Weights of a small transformer language model: untied embeddings, 5792 steps.
Each number is 200 + 20 x the weight over its row's rms, rounded and kept within 0 to 999. Layers, rows and columns count from 0. The size before them is the row's rms in percent of the matrix's.

# layer 4 attention value, 192x128, rms 0.0689, rows 109-134, columns 0-127
099,184,213,194,191,189,207,197,197,181,223,181,210,175,230,249,216,225,212,195,231,195,183,194,179,213,187,180,202,205,163,214,182,164,208,197,187,191,198,195,210,171,142,167,208,234,233,246,204,213,169,202,207,205,232,193,209,192,177,225,205,184,207,188,225,203,182,199,227,204,207,211,212,196,212,169,197,249,219,178,160,202,204,176,210,157,201,188,190,196,188,226,192,211,205,182,219,194,217,204,228,168,208,146,243,198,204,206,217,182,180,196,199,197,182,228,185,230,196,187,213,206,215,206,195,194,218,193,189
096,166,186,226,203,209,200,223,170,218,197,220,177,202,209,227,207,220,196,221,249,169,232,197,208,198,174,215,230,174,169,219,175,172,230,210,175,204,221,190,192,204,203,220,224,214,198,208,167,197,184,228,203,189,189,165,244,188,231,205,191,186,234,201,205,198,202,165,195,217,198,193,178,188,194,200,218,194,175,202,196,190,228,195,236,191,220,207,176,184,183,229,204,214,229,192,219,202,180,224,215,212,155,185,178,192,161,196,205,210,189,161,213,179,226,202,192,218,245,183,199,228,178,208,196,188,214,226,189
104,170,171,218,209,225,194,225,233,209,176,199,195,199,170,213,192,191,208,207,206,200,209,211,234,206,186,184,173,183,198,206,178,209,219,219,191,201,221,215,197,177,165,187,205,199,221,213,216,202,182,198,176,162,187,201,152,213,176,206,211,160,219,203,187,214,213,146,196,160,201,192,201,223,199,190,200,246,198,187,170,181,229,212,249,167,162,212,186,178,191,170,177,203,199,199,194,184,169,171,233,213,178,175,228,181,200,189,204,172,166,200,199,198,171,213,213,215,184,213,177,182,212,187,186,191,198,201,175
106,184,188,214,211,199,173,204,203,211,215,201,213,214,196,211,218,202,200,190,210,203,219,224,203,180,244,185,223,201,219,191,221,261,193,193,198,184,162,196,219,154,197,201,207,213,175,211,259,174,158,203,160,183,207,222,198,246,220,211,210,241,188,190,209,225,203,193,205,222,195,189,189,223,196,231,178,202,212,236,193,204,204,211,209,193,202,213,166,190,205,201,241,205,222,197,209,212,185,194,198,176,205,232,220,188,175,236,191,184,220,206,181,208,196,209,211,198,171,191,197,223,248,228,192,163,183,193,185
089,203,168,195,178,214,166,206,190,216,172,207,204,208,185,200,182,205,203,172,182,203,175,199,251,230,190,246,207,182,210,225,215,192,178,188,239,193,184,206,212,207,217,170,186,189,238,186,183,184,214,207,213,246,185,203,161,181,198,224,201,193,198,182,205,225,173,204,170,217,174,197,164,204,168,184,195,196,202,180,234,159,197,218,175,202,205,230,184,227,175,207,203,166,217,228,195,206,236,222,188,215,197,192,204,202,174,196,207,171,233,212,215,233,202,179,195,186,177,190,221,195,170,228,193,203,224,184,194
104,203,194,196,197,204,204,189,183,212,213,227,279,218,218,184,201,219,215,209,168,223,200,217,222,202,211,225,201,211,206,183,219,207,208,222,198,221,195,206,212,213,232,216,245,180,190,196,236,226,197,190,196,226,213,172,187,218,173,195,175,166,180,190,253,229,207,209,210,178,192,220,167,189,216,206,201,201,191,190,248,190,237,183,233,230,202,213,191,206,191,214,180,215,163,162,215,182,217,181,197,166,207,223,165,202,225,194,204,190,213,180,199,184,206,190,233,220,210,224,199,217,200,209,201,201,185,215,200
095,198,192,216,204,221,159,203,218,189,171,198,204,186,197,238,199,231,219,212,178,216,238,194,202,189,182,215,197,186,205,182,239,183,169,206,202,219,199,205,176,185,166,229,181,189,186,222,193,202,210,221,235,193,214,199,206,202,233,192,220,195,206,211,159,198,218,214,169,188,187,223,206,200,216,182,196,200,203,214,195,174,227,223,216,185,189,165,232,186,202,212,208,139,258,198,197,208,195,150,201,194,166,200,234,210,232,177,210,232,186,176,208,217,188,180,188,180,207,182,209,173,228,221,197,188,195,206,204
108,201,209,212,187,190,168,225,224,223,188,184,172,188,183,198,202,197,195,217,200,193,193,213,212,199,197,207,209,187,185,204,188,188,202,208,215,173,201,167,210,184,172,213,208,222,173,153,187,154,171,213,187,183,206,190,198,224,186,188,223,205,271,218,196,190,220,181,175,162,228,204,221,228,193,180,187,205,223,184,197,187,189,191,168,212,184,187,173,191,193,169,204,185,209,185,239,195,171,127,187,187,185,179,221,198,216,182,208,193,200,186,205,219,162,217,196,220,209,198,158,177,183,209,198,175,199,206,191
110,230,183,185,220,184,227,199,173,227,230,183,185,235,197,223,201,208,221,225,181,155,176,190,214,186,234,158,255,196,221,224,234,181,199,210,217,213,187,230,209,193,202,207,174,227,232,155,198,197,211,209,206,208,170,192,214,195,163,197,197,208,156,180,199,207,217,194,186,195,194,218,179,178,231,197,218,191,194,179,178,197,205,194,206,200,177,185,222,200,191,192,208,201,200,192,183,188,185,204,215,180,221,198,189,202,241,248,217,179,192,196,213,211,171,202,180,145,181,218,219,197,212,202,188,199,204,186,184
097,216,186,207,191,157,236,206,190,219,210,199,185,205,247,216,195,179,198,203,230,177,203,206,176,195,174,198,204,150,167,164,204,183,221,217,197,222,193,210,206,192,249,221,231,211,194,194,227,194,230,204,177,206,193,177,209,186,211,221,191,221,190,205,215,166,198,178,219,216,213,251,182,177,198,180,227,177,181,210,201,209,200,168,176,219,187,189,184,194,190,203,217,199,181,224,204,197,190,202,249,158,225,189,191,197,226,227,222,197,177,213,206,174,194,225,161,168,207,200,197,205,177,218,222,210,209,199,180
104,183,194,177,220,225,192,228,248,195,189,202,199,218,173,190,210,175,199,171,247,193,212,209,179,205,224,209,195,197,183,200,208,234,139,205,190,170,181,177,207,181,185,171,185,211,196,191,218,180,200,199,200,228,210,196,232,224,177,189,196,222,164,201,207,237,177,193,202,190,184,199,231,188,188,201,190,238,241,215,190,242,182,212,197,222,205,205,192,177,199,210,205,218,177,187,177,199,179,161,182,211,206,214,214,236,184,167,184,194,204,188,196,202,187,231,189,196,178,194,245,229,188,193,174,180,224,197,194
105,225,223,190,195,195,240,240,175,213,191,186,212,184,184,224,205,172,187,167,218,217,201,181,197,188,195,177,202,194,177,216,194,202,198,204,206,162,214,191,217,206,240,190,226,161,185,167,195,152,199,200,188,181,233,174,198,201,168,209,200,185,227,176,196,182,215,210,212,189,173,177,220,186,201,220,192,199,216,180,216,197,192,207,209,224,196,217,184,181,198,255,160,180,217,202,254,199,180,230,200,202,170,179,211,211,179,189,194,193,198,223,184,220,164,237,185,223,168,207,223,212,172,195,196,204,218,205,208
097,179,192,174,210,201,168,166,190,208,234,207,219,199,201,220,201,200,206,189,190,208,163,204,195,207,183,235,154,210,193,193,181,200,203,218,234,201,208,229,206,202,202,221,233,192,215,186,194,231,209,187,188,190,206,184,170,181,194,192,182,195,175,153,189,254,171,213,212,217,205,197,167,208,190,213,199,213,173,202,207,229,216,231,232,222,180,219,208,227,220,227,217,242,195,175,209,189,230,183,187,191,200,196,178,178,206,186,192,165,196,223,181,187,183,174,203,190,180,196,197,165,253,176,188,204,167,189,215
102,205,216,218,176,209,211,196,191,162,196,187,222,210,220,190,207,213,244,202,211,192,205,194,201,172,202,207,197,204,171,174,215,187,212,197,200,203,212,218,164,182,195,215,237,210,198,180,205,196,216,239,221,180,203,206,230,187,193,198,163,179,260,197,158,188,176,207,207,197,241,197,213,182,211,221,211,153,209,210,186,190,216,176,191,226,171,225,218,174,232,184,198,194,209,191,227,203,206,169,197,198,209,168,214,193,210,180,187,202,174,188,177,187,212,222,170,218,203,223,243,178,167,188,219,173,183,214,158
106,210,191,217,238,187,238,217,199,225,202,192,175,199,215,206,206,207,191,173,221,197,198,243,182,209,243,203,201,158,197,215,177,191,183,167,190,177,196,231,196,175,214,179,191,194,166,192,218,140,196,207,204,214,168,165,218,225,182,227,228,195,190,195,207,209,215,213,206,142,192,205,215,212,206,182,190,200,213,157,197,220,196,160,210,197,208,168,166,203,188,213,190,216,208,181,232,179,184,206,216,207,204,199,212,199,226,205,223,190,186,219,210,228,187,229,187,177,157,199,202,188,174,211,187,195,222,190,183
106,208,198,179,205,208,191,194,231,185,182,149,198,224,168,223,214,208,230,202,201,186,193,171,198,215,210,197,225,211,188,192,225,169,156,207,200,180,223,192,171,174,211,212,223,207,183,209,176,242,209,210,173,161,197,228,222,179,231,192,174,213,196,195,193,209,205,169,185,210,189,182,177,196,170,201,242,211,208,209,177,209,235,226,169,243,197,214,242,202,206,210,209,182,185,199,197,234,199,190,217,204,174,211,167,223,231,187,164,210,212,172,205,210,187,217,165,178,230,219,194,212,214,206,216,193,195,199,207
112,206,214,232,180,184,178,202,192,205,222,234,208,207,224,189,190,242,194,222,188,244,246,241,211,182,165,216,195,198,210,179,205,199,216,203,162,238,229,224,208,203,189,201,212,155,220,221,250,204,234,213,206,217,214,193,163,199,200,188,223,181,199,187,192,211,206,210,201,203,189,216,208,216,189,211,178,182,202,240,182,178,240,217,246,193,178,226,180,201,222,182,206,201,223,211,198,189,217,218,199,205,222,204,207,166,196,174,191,215,206,228,218,227,226,210,200,196,169,192,221,215,198,197,178,199,202,227,186
099,196,214,203,219,153,222,220,191,189,220,221,234,186,151,197,204,198,219,186,245,218,233,200,223,235,207,195,234,187,204,214,205,230,193,205,180,206,225,202,217,174,211,215,199,208,210,168,203,203,202,199,180,194,216,190,227,201,202,188,181,189,205,159,189,218,193,152,204,162,212,216,208,168,192,208,201,216,179,219,175,235,201,214,186,191,211,213,216,139,206,238,183,187,223,202,226,182,190,194,186,221,175,169,213,190,225,200,220,189,202,201,193,216,190,191,214,222,185,160,213,218,180,212,209,229,177,209,225
090,209,209,184,222,200,192,228,160,184,210,198,221,176,193,201,196,211,196,214,177,230,234,169,192,207,238,163,211,207,205,192,194,233,173,166,182,192,194,192,200,187,208,232,198,168,205,190,214,212,220,162,181,210,218,189,185,197,200,220,171,157,235,200,203,173,188,198,177,181,229,206,180,201,185,167,210,173,199,194,202,215,218,210,184,190,203,202,200,163,212,195,211,178,221,194,185,193,191,229,208,215,145,189,216,203,225,158,190,198,180,194,192,199,203,197,183,220,232,195,193,195,243,256,223,213,230,188,223
090,178,223,196,156,152,198,220,234,201,219,204,200,169,164,179,197,217,239,181,209,205,211,230,192,211,186,219,190,200,187,183,190,194,217,171,211,206,209,191,185,190,225,208,223,209,147,210,174,198,224,185,204,203,197,212,215,143,219,199,175,203,215,235,184,210,164,193,236,206,237,212,185,210,175,181,166,209,204,184,205,178,203,202,210,193,209,167,216,181,215,204,220,198,178,191,187,185,210,171,202,217,185,197,211,200,207,191,179,198,182,210,185,224,232,184,161,226,174,188,173,201,195,189,222,171,169,213,175
082,209,185,196,254,156,219,183,235,183,178,216,213,189,177,183,197,204,179,195,195,197,215,151,192,198,197,195,168,217,190,218,184,185,187,199,188,219,210,178,158,213,183,177,190,203,219,187,195,228,180,210,209,213,206,221,211,186,225,235,193,194,195,199,232,186,203,203,200,212,237,214,219,159,218,196,215,179,178,196,222,214,179,254,186,234,175,181,217,173,219,184,163,212,171,190,247,172,205,210,211,226,174,189,236,236,223,175,214,189,201,183,216,210,194,195,187,200,186,197,195,199,207,201,211,186,201,196,221
107,211,182,196,189,213,194,232,185,186,164,214,223,201,188,187,201,196,207,194,209,224,206,192,196,165,204,201,221,194,210,236,203,241,229,205,194,191,213,210,205,216,273,178,167,211,231,203,193,159,190,174,225,198,181,215,169,227,199,208,230,198,223,203,232,206,223,215,150,189,210,225,206,179,219,168,216,203,224,210,240,212,223,187,205,204,196,185,190,177,198,186,217,193,194,199,225,225,225,175,200,186,205,227,195,229,212,198,217,166,234,185,172,187,210,196,211,169,190,200,193,187,211,206,221,195,196,212,155
091,185,229,178,168,180,217,150,210,215,232,193,211,191,217,218,186,208,232,186,226,196,192,236,204,219,188,193,200,225,181,167,196,225,183,198,230,166,203,206,216,190,196,206,229,186,186,192,192,213,202,208,182,165,227,205,198,193,212,219,252,196,205,208,196,254,202,235,223,181,185,196,198,210,198,231,181,209,176,165,204,196,201,215,214,171,210,240,192,180,216,190,183,229,185,201,166,219,221,180,206,183,207,174,193,170,204,229,195,233,232,210,197,240,201,222,237,188,212,199,203,216,192,182,204,197,204,176,200
094,214,183,207,190,154,196,216,201,181,222,203,218,219,165,190,196,188,198,177,221,191,188,179,200,192,201,168,194,195,207,190,207,186,195,205,222,211,172,207,184,203,195,238,233,141,231,192,243,194,209,202,162,190,177,192,236,230,231,207,177,226,185,192,203,175,207,192,200,211,198,211,193,176,194,191,199,184,208,217,217,189,194,207,211,213,217,217,180,171,197,199,198,232,259,189,176,234,169,186,240,172,237,182,214,159,202,189,199,225,195,183,184,175,199,207,204,227,222,178,188,188,210,209,162,188,208,202,181
094,205,195,215,201,146,193,212,202,209,221,195,209,182,160,167,219,209,192,224,210,230,229,210,186,201,190,198,170,185,244,165,211,227,204,217,218,190,209,222,233,177,214,220,168,208,231,176,210,168,223,202,194,217,192,200,214,238,226,189,179,248,230,195,245,187,188,226,211,214,226,201,210,198,180,196,222,192,189,221,190,210,205,206,206,216,201,216,195,203,192,194,228,196,198,206,235,225,216,213,239,226,203,188,190,183,204,180,238,214,181,204,190,215,179,236,195,237,201,169,185,203,227,200,217,218,221,196,209
102,165,226,193,228,191,200,245,196,223,194,223,240,202,207,217,177,214,212,203,179,176,192,210,173,200,218,192,202,180,212,196,214,210,220,211,209,196,211,211,233,200,239,175,236,240,194,220,212,207,164,216,195,199,204,208,148,190,187,206,230,226,216,186,214,178,202,195,212,203,187,212,207,225,209,208,179,211,198,239,214,222,223,220,170,155,185,174,157,201,202,180,222,249,189,211,209,221,193,198,196,223,189,186,238,183,227,218,202,236,189,209,203,215,187,183,188,188,177,193,188,216,218,224,205,235,207,196,215